Weights of a small GPT-style language model, trained from scratch on English Wikipedia.
Training: a variant of Muon for these matrices, 7026 steps.
Each number is 50 + 12 x the weight over its row's rms, rounded and kept within 0 to 99. Layers, rows and columns count from 0. The size before them is the row's rms in percent of the matrix's.

# layer 10 attention query, 128x128, rms 0.17, rows 27-39, columns 0-127
110:45 41 49 61 55 54 53 65 26 37 28 40 45 46 59 54 36 64 70 42 53 57 54 57 44 35 18 43 36 49 47 64 52 66 39 54 40 42 57 70 68 91 42 43 41 51 52 48 61 52 33 51 59 28 43 44 57 66 37 69 27 71 50 60 56 54 57 54 50 37 50 37 41 51 32 50 50 53 53 48 44 35 57 53 52 54 68 56 61 58 69 31 50 43 51 51 64 40 68 43 44 66 68 54 66 45 42 47 41 53 35 60 30 55 55 21 38 52 75 45 60 67 30 60 46 58 42 52
081:36 41 58 59 38 70 52 45 50 57 29 44 74 56 73 36 30 49 66 58 61 36 45 49 63 28 28 50 46 52 38 68 51 62 65 62 62 61 82 35 47 64 62 47 48 74 21 64 55 47 53 48 37 55 53 35 58 48 42 48 56 48 44 36 52 53 26 54 71 51 49 38 49 59 51 40 36 56 50 58 45 55 38 55 37 35 36 53 52 22 49 44 39 35 53 47 61 49 44 66 52 71 58 58 70 48 41 59 36 84 38 57 54 42 50 40 69 47 46 33 49 49 46 45 56 62 43 43
087:42 44 24 49 64 58 50 47 43 54 57 68 62 42 60 62 68 49 35 70 70 48 49 40 50 54 57 64 65 49 29 41 42 21 44 59 52 53 40 46 32 30 57 51 46 42 42 40 52 69 47 60 61 44 61 44 33 54 56 50 59 70 33 54 49 46 30 51 56 57 53 58 47 51 42 56 53 50 55 42 66 53 37 34 65 54 31 45 81 66 48 71 46 68 64 41 26 60 48 49 41 60 46 78 62 36 47 48 26 42 41 53 17 58 47 46 57 55 58 54 44 56 66 62 29 44 29 61
094:39 54 37 42 59 43 50 42 44 49 74 54 57 49 52 74 54 50 35 57 61 44 52 57 47 64 65 71 57 58 67 56 35 35 41 63 47 60 52 35 67 11 57 58 44 44 39 38 40 43 54 49 42 42 66 32 47 35 54 32 73 51 30 50 41 60 25 76 77 36 64 74 40 69 53 60 42 59 44 36 47 46 48 43 60 42 58 40 46 64 55 70 53 79 39 53 38 53 55 36 45 51 51 45 53 53 39 38 29 38 55 32 35 57 32 47 48 53 52 50 47 28 57 48 56 45 56 60
097:44 22 15 58 29 40 50 50 40 55 51 62 58 34 73 41 46 50 53 58 47 46 71 58 69 48 60 64 54 46 38 56 29 33 52 44 45 41 34 39 32 32 58 56 46 63 45 56 66 68 68 29 44 65 69 59 64 61 56 39 36 47 49 44 60 58 34 55 57 58 45 47 54 46 61 35 64 65 29 38 38 46 53 52 55 47 67 46 55 52 27 70 53 67 47 49 47 47 61 54 19 58 31 50 59 48 27 55 42 47 39 39 41 47 67 47 63 58 39 56 57 60 75 56 51 55 59 50
094:55 49 65 45 54 72 51 26 54 65 39 51 53 46 34 48 38 37 68 51 65 45 45 45 54 53 66 64 68 41 33 54 61 48 71 52 37 50 37 53 43 40 22 36 65 51 40 38 54 40 51 62 53 15 55 51 63 39 54 57 58 55 56 60 58 71 43 61 53 42 50 66 41 37 42 36 55 30 39 57 44 46 46 43 67 52 48 65 50 53 57 70 22 40 34 71 49 27 70 54 65 54 77 39 50 73 43 36 51 50 60 59 63 40 47 26 35 51 59 47 50 43 40 42 64 46 42 66
082:69 25 61 61 44 49 36 54 29 45 37 36 37 48 36 66 63 38 67 58 48 50 44 51 54 45 41 38 63 71 40 36 43 38 62 58 43 43 46 44 43 50 36 48 36 55 59 32 62 45 38 60 69 37 38 55 47 38 59 70 73 67 42 41 55 71 49 53 71 39 46 51 56 27 40 60 40 40 53 61 73 49 44 53 74 57 44 52 64 66 39 25 54 46 39 62 59 57 40 54 29 63 52 29 41 45 57 42 49 45 74 49 37 33 55 42 59 56 62 60 54 54 23 72 43 57 52 67
071:42 33 58 30 46 59 49 63 58 30 25 45 50 39 39 45 48 54 60 42 54 61 54 59 62 42 72 38 64 69 37 61 61 45 52 66 39 29 40 34 46 67 48 53 49 61 65 51 57 62 58 50 47 65 53 57 40 29 27 97 42 53 43 40 63 48 52 53 63 35 34 40 57 58 53 61 53 46 33 60 52 49 61 56 54 52 34 69 58 56 33 54 51 55 56 57 55 42 54 53 39 60 59 49 64 43 58 49 51 38 37 60 43 22 35 33 63 68 42 52 56 37 30 37 52 55 75 28
098:52 40 49 44 56 66 44 32 42 43 35 57 74 55 49 41 38 27 44 56 31 65 57 75 56 37 33 49 56 41 40 54 46 43 54 51 59 36 54 63 50 69 55 42 66 65 72 51 58 53 53 56 56 28 63 34 71 44 57 55 49 31 52 44 62 76 46 60 23 46 40 46 31 55 22 40 36 40 26 47 47 48 56 34 59 66 59 53 59 39 59 35 49 32 48 45 45 27 67 68 57 38 74 61 49 57 49 53 55 63 58 76 55 53 55 39 41 52 74 52 57 46 29 49 51 53 49 48
102:47 29 53 48 46 55 48 20 19 52 29 59 58 56 64 67 44 49 39 38 57 59 41 56 54 42 42 37 72 43 39 42 33 55 64 46 64 51 58 61 22 77 38 54 54 49 86 49 69 50 44 36 58 36 49 31 54 51 68 52 41 52 47 62 65 39 48 45 50 37 32 49 34 44 62 60 63 48 55 37 50 40 73 55 57 53 41 38 63 51 51 46 50 52 52 66 56 58 43 70 64 28 68 59 45 67 43 50 40 37 45 53 68 49 50 47 64 42 58 63 41 37 45 73 45 27 44 55
086:64 22 29 31 50 60 44 31 44 42 63 78 47 74 72 41 45 60 54 48 48 70 27 51 68 61 61 58 53 59 79 56 39 40 76 39 57 52 50 44 46 50 68 82 61 42 59 34 28 20 58 52 67 42 63 48 58 64 44 67 44 45 39 57 52 42 43 44 38 67 38 45 56 40 45 54 44 31 48 47 28 57 50 58 44 47 41 47 62 48 48 53 55 48 51 44 38 67 36 41 51 52 29 60 57 51 44 47 39 46 68 52 46 53 49 54 70 59 52 45 60 41 34 51 43 39 51 36
094:28 63 54 69 22 47 52 84 51 48 42 53 43 57 33 39 59 52 64 36 39 47 58 46 63 53 65 53 52 45 42 38 58 43 53 53 48 39 64 28 59 61 68 41 57 59 46 60 63 63 46 61 52 56 53 62 51 65 45 59 42 47 47 47 73 43 39 54 45 48 40 28 41 68 63 60 49 58 50 54 56 54 45 54 43 47 48 49 24 61 58 30 29 30 48 76 54 32 40 34 36 53 32 43 38 64 43 63 62 83 37 58 30 50 52 40 58 60 34 49 45 57 76 57 63 32 45 44
076:52 16 50 28 57 40 55 14 50 58 52 55 47 56 52 43 45 34 51 45 35 56 44 36 31 32 53 46 48 37 60 68 52 49 75 36 62 47 60 60 49 44 60 41 51 43 71 40 61 60 38 53 65 57 66 38 26 50 48 59 38 37 31 53 65 55 48 56 46 44 57 39 50 55 55 41 58 58 59 61 55 54 45 34 45 57 23 55 59 51 42 52 50 51 51 53 55 60 59 60 55 37 77 78 73 56 58 29 42 48 69 29 43 59 63 29 50 48 56 26 70 41 43 48 69 44 63 57
# layer 10 attention key, 128x128, rms 0.175, rows 27-39, columns 0-127
087:44 63 58 43 60 61 41 62 42 42 32 31 53 47 59 53 55 70 64 53 48 53 43 49 68 38 32 50 26 49 50 36 65 55 53 56 47 50 63 51 37 60 41 52 31 67 32 52 43 42 54 54 50 33 55 45 37 74 45 54 27 43 49 54 47 31 64 60 60 39 36 54 58 50 51 41 55 52 43 58 49 49 73 85 46 57 49 50 53 33 68 59 51 52 72 45 56 34 42 22 68 44 64 60 60 36 39 56 56 64 73 63 26 34 49 47 36 49 49 48 50 73 25 57 57 23 36 55
079:48 49 37 37 64 64 72 61 40 48 55 47 65 38 40 64 40 43 61 61 68 50 34 38 37 29 61 47 32 53 60 52 49 50 56 41 67 60 61 43 46 45 55 41 33 58 35 48 68 51 58 44 60 52 50 68 49 58 32 32 55 38 42 49 50 44 45 56 26 35 52 56 72 57 56 44 41 48 44 60 82 64 42 47 58 35 34 60 40 50 63 48 65 48 50 36 46 58 42 36 66 22 35 72 62 31 46 54 38 72 68 64 37 53 49 15 49 53 49 29 66 43 54 51 68 60 54 60
083:40 64 51 71 56 57 60 47 50 19 68 45 34 63 55 51 36 41 34 46 62 34 68 36 44 78 69 40 62 65 44 53 53 33 53 28 38 53 54 50 69 47 56 71 74 41 48 54 46 46 37 54 34 60 51 43 55 67 51 38 44 67 51 45 48 36 50 38 54 32 51 53 32 67 47 40 56 74 54 60 41 47 50 47 54 73 49 37 60 69 34 47 37 77 49 53 36 60 42 36 32 49 43 70 23 42 63 55 41 57 35 57 25 50 66 58 55 45 51 45 56 46 53 49 58 62 48 52
087:55 64 41 38 40 44 40 29 45 40 56 34 52 63 59 40 49 52 31 65 45 53 56 58 36 50 64 51 44 56 65 65 30 49 40 59 55 66 59 73 64 44 62 61 38 42 39 50 55 38 31 64 49 31 43 42 56 43 54 30 59 60 73 55 55 62 46 41 67 43 40 58 41 32 33 70 61 47 52 64 42 63 54 50 64 55 44 40 51 66 48 77 40 70 48 58 40 66 45 33 45 56 61 60 13 52 67 52 46 35 57 53 27 46 40 34 50 46 62 47 52 19 53 49 47 58 74 36
096:47 43 45 61 54 43 45 47 54 11 64 35 45 60 44 40 23 65 60 68 51 46 53 83 56 53 39 53 52 65 50 53 52 41 39 56 51 42 41 59 53 72 64 57 27 41 67 57 68 62 43 45 48 32 60 48 44 66 35 76 27 38 57 32 45 45 54 55 40 46 50 31 57 56 33 61 46 55 42 41 39 55 52 50 51 56 43 30 49 74 42 72 53 59 42 48 57 58 54 51 33 71 55 73 56 29 34 40 25 56 51 47 43 44 50 55 53 41 60 52 45 43 49 63 44 45 75 68
090:34 28 78 42 57 53 54 46 48 57 47 47 54 24 42 57 56 39 59 50 46 36 70 38 21 46 43 45 65 24 56 55 47 47 69 41 45 42 42 40 41 30 32 56 29 65 37 62 45 65 40 59 63 66 53 55 55 47 61 38 48 64 53 58 51 82 35 55 51 51 53 73 52 44 45 52 63 45 45 62 56 59 47 56 72 57 80 43 56 54 65 47 43 50 32 39 57 32 51 71 41 50 65 46 42 45 61 57 49 37 60 20 64 45 52 39 44 42 60 37 56 43 41 60 46 71 58 33
073:43 60 48 56 59 55 58 43 44 30 44 51 53 30 52 40 59 63 65 38 37 53 63 62 58 51 42 58 49 56 45 46 50 56 60 43 43 46 34 42 36 57 40 21 17 40 63 51 51 35 53 57 66 40 63 65 55 37 51 51 60 51 50 40 60 45 52 59 66 73 41 51 50 70 60 45 52 78 51 59 49 53 54 61 54 57 40 35 32 57 14 43 41 44 53 72 48 46 50 40 53 43 52 20 34 47 61 44 84 56 49 21 45 44 52 54 37 64 61 62 71 62 37 74 49 58 49 35
069:58 36 29 53 88 48 44 42 46 54 45 45 31 55 50 51 71 82 57 69 42 48 55 49 48 40 51 42 54 64 24 46 36 33 38 56 63 33 43 31 39 67 68 56 56 51 52 44 68 64 52 49 67 51 59 81 44 71 33 46 52 57 59 38 37 40 46 61 76 42 43 43 40 53 45 50 49 49 44 64 50 46 46 54 37 51 68 65 42 51 31 40 60 49 58 41 40 30 23 53 59 66 60 46 47 54 39 46 48 46 39 58 46 42 47 47 60 74 57 61 69 43 24 60 56 50 53 41
084:56 37 36 45 79 40 55 44 56 44 30 59 37 59 45 49 33 44 31 44 37 47 54 54 41 33 43 54 41 47 60 49 53 38 50 46 63 62 58 61 56 43 54 41 57 60 58 45 61 61 56 52 46 48 73 24 50 53 39 30 43 30 52 41 37 54 53 59 48 54 54 50 74 42 33 37 34 55 44 58 66 41 65 49 79 65 80 52 61 32 80 59 44 42 66 38 43 40 54 75 34 42 57 61 55 61 40 48 54 37 66 33 55 63 74 47 46 39 68 39 48 47 57 34 35 64 33 53
094:43 20 36 68 41 47 53 45 29 51 38 82 37 48 59 48 37 57 65 44 51 51 41 50 45 54 47 61 47 45 41 37 24 48 51 52 55 32 46 66 44 50 41 62 34 48 77 50 65 29 49 52 30 58 68 36 84 35 51 40 44 50 43 38 77 57 46 58 57 58 43 41 72 54 52 66 62 65 45 50 61 55 55 40 50 51 43 38 60 28 54 49 62 44 62 46 58 44 40 38 54 47 59 72 35 72 54 63 51 34 35 28 49 60 52 65 65 47 52 46 56 57 39 66 66 55 35 44
079:52 28 27 49 41 63 54 32 54 52 67 65 48 68 61 34 26 34 44 36 29 62 50 67 53 62 58 70 45 58 50 62 30 48 78 36 56 48 54 49 42 53 63 62 52 68 55 49 54 40 40 55 53 57 65 62 47 52 52 65 69 51 37 34 44 34 52 25 63 44 56 42 54 42 16 64 50 55 45 45 63 65 41 27 53 51 54 56 38 42 60 43 53 43 57 75 44 59 40 39 43 47 51 66 47 51 48 42 47 46 39 44 53 49 50 50 76 52 57 37 71 57 42 45 22 46 38 77
092:58 59 65 47 49 32 57 62 44 37 37 51 41 74 39 33 57 35 79 51 45 57 62 46 72 63 37 43 38 49 46 33 66 66 49 46 73 53 64 43 52 56 69 53 72 52 53 34 45 44 68 41 46 47 52 45 46 40 34 53 45 34 72 43 49 45 65 75 42 66 55 40 49 64 55 43 52 44 40 53 28 43 58 61 41 43 53 54 23 65 57 32 27 39 48 52 49 24 18 43 37 53 47 38 50 51 33 57 56 74 67 40 57 49 41 43 52 49 39 49 58 53 66 61 69 43 48 47
070:57 58 63 39 49 23 54 39 67 51 71 53 42 61 33 52 69 36 39 36 38 55 59 39 50 63 54 69 59 57 43 47 33 34 59 47 49 46 33 45 41 46 42 40 44 31 79 63 50 44 34 60 31 50 61 53 50 54 57 28 61 57 36 46 62 35 39 41 69 46 63 46 53 36 41 48 41 39 35 55 69 65 21 49 42 53 46 54 58 48 35 35 55 68 42 72 43 61 49 59 54 67 60 57 51 37 57 51 77 51 65 66 21 43 65 55 52 44 53 35 72 38 63 67 47 47 38 52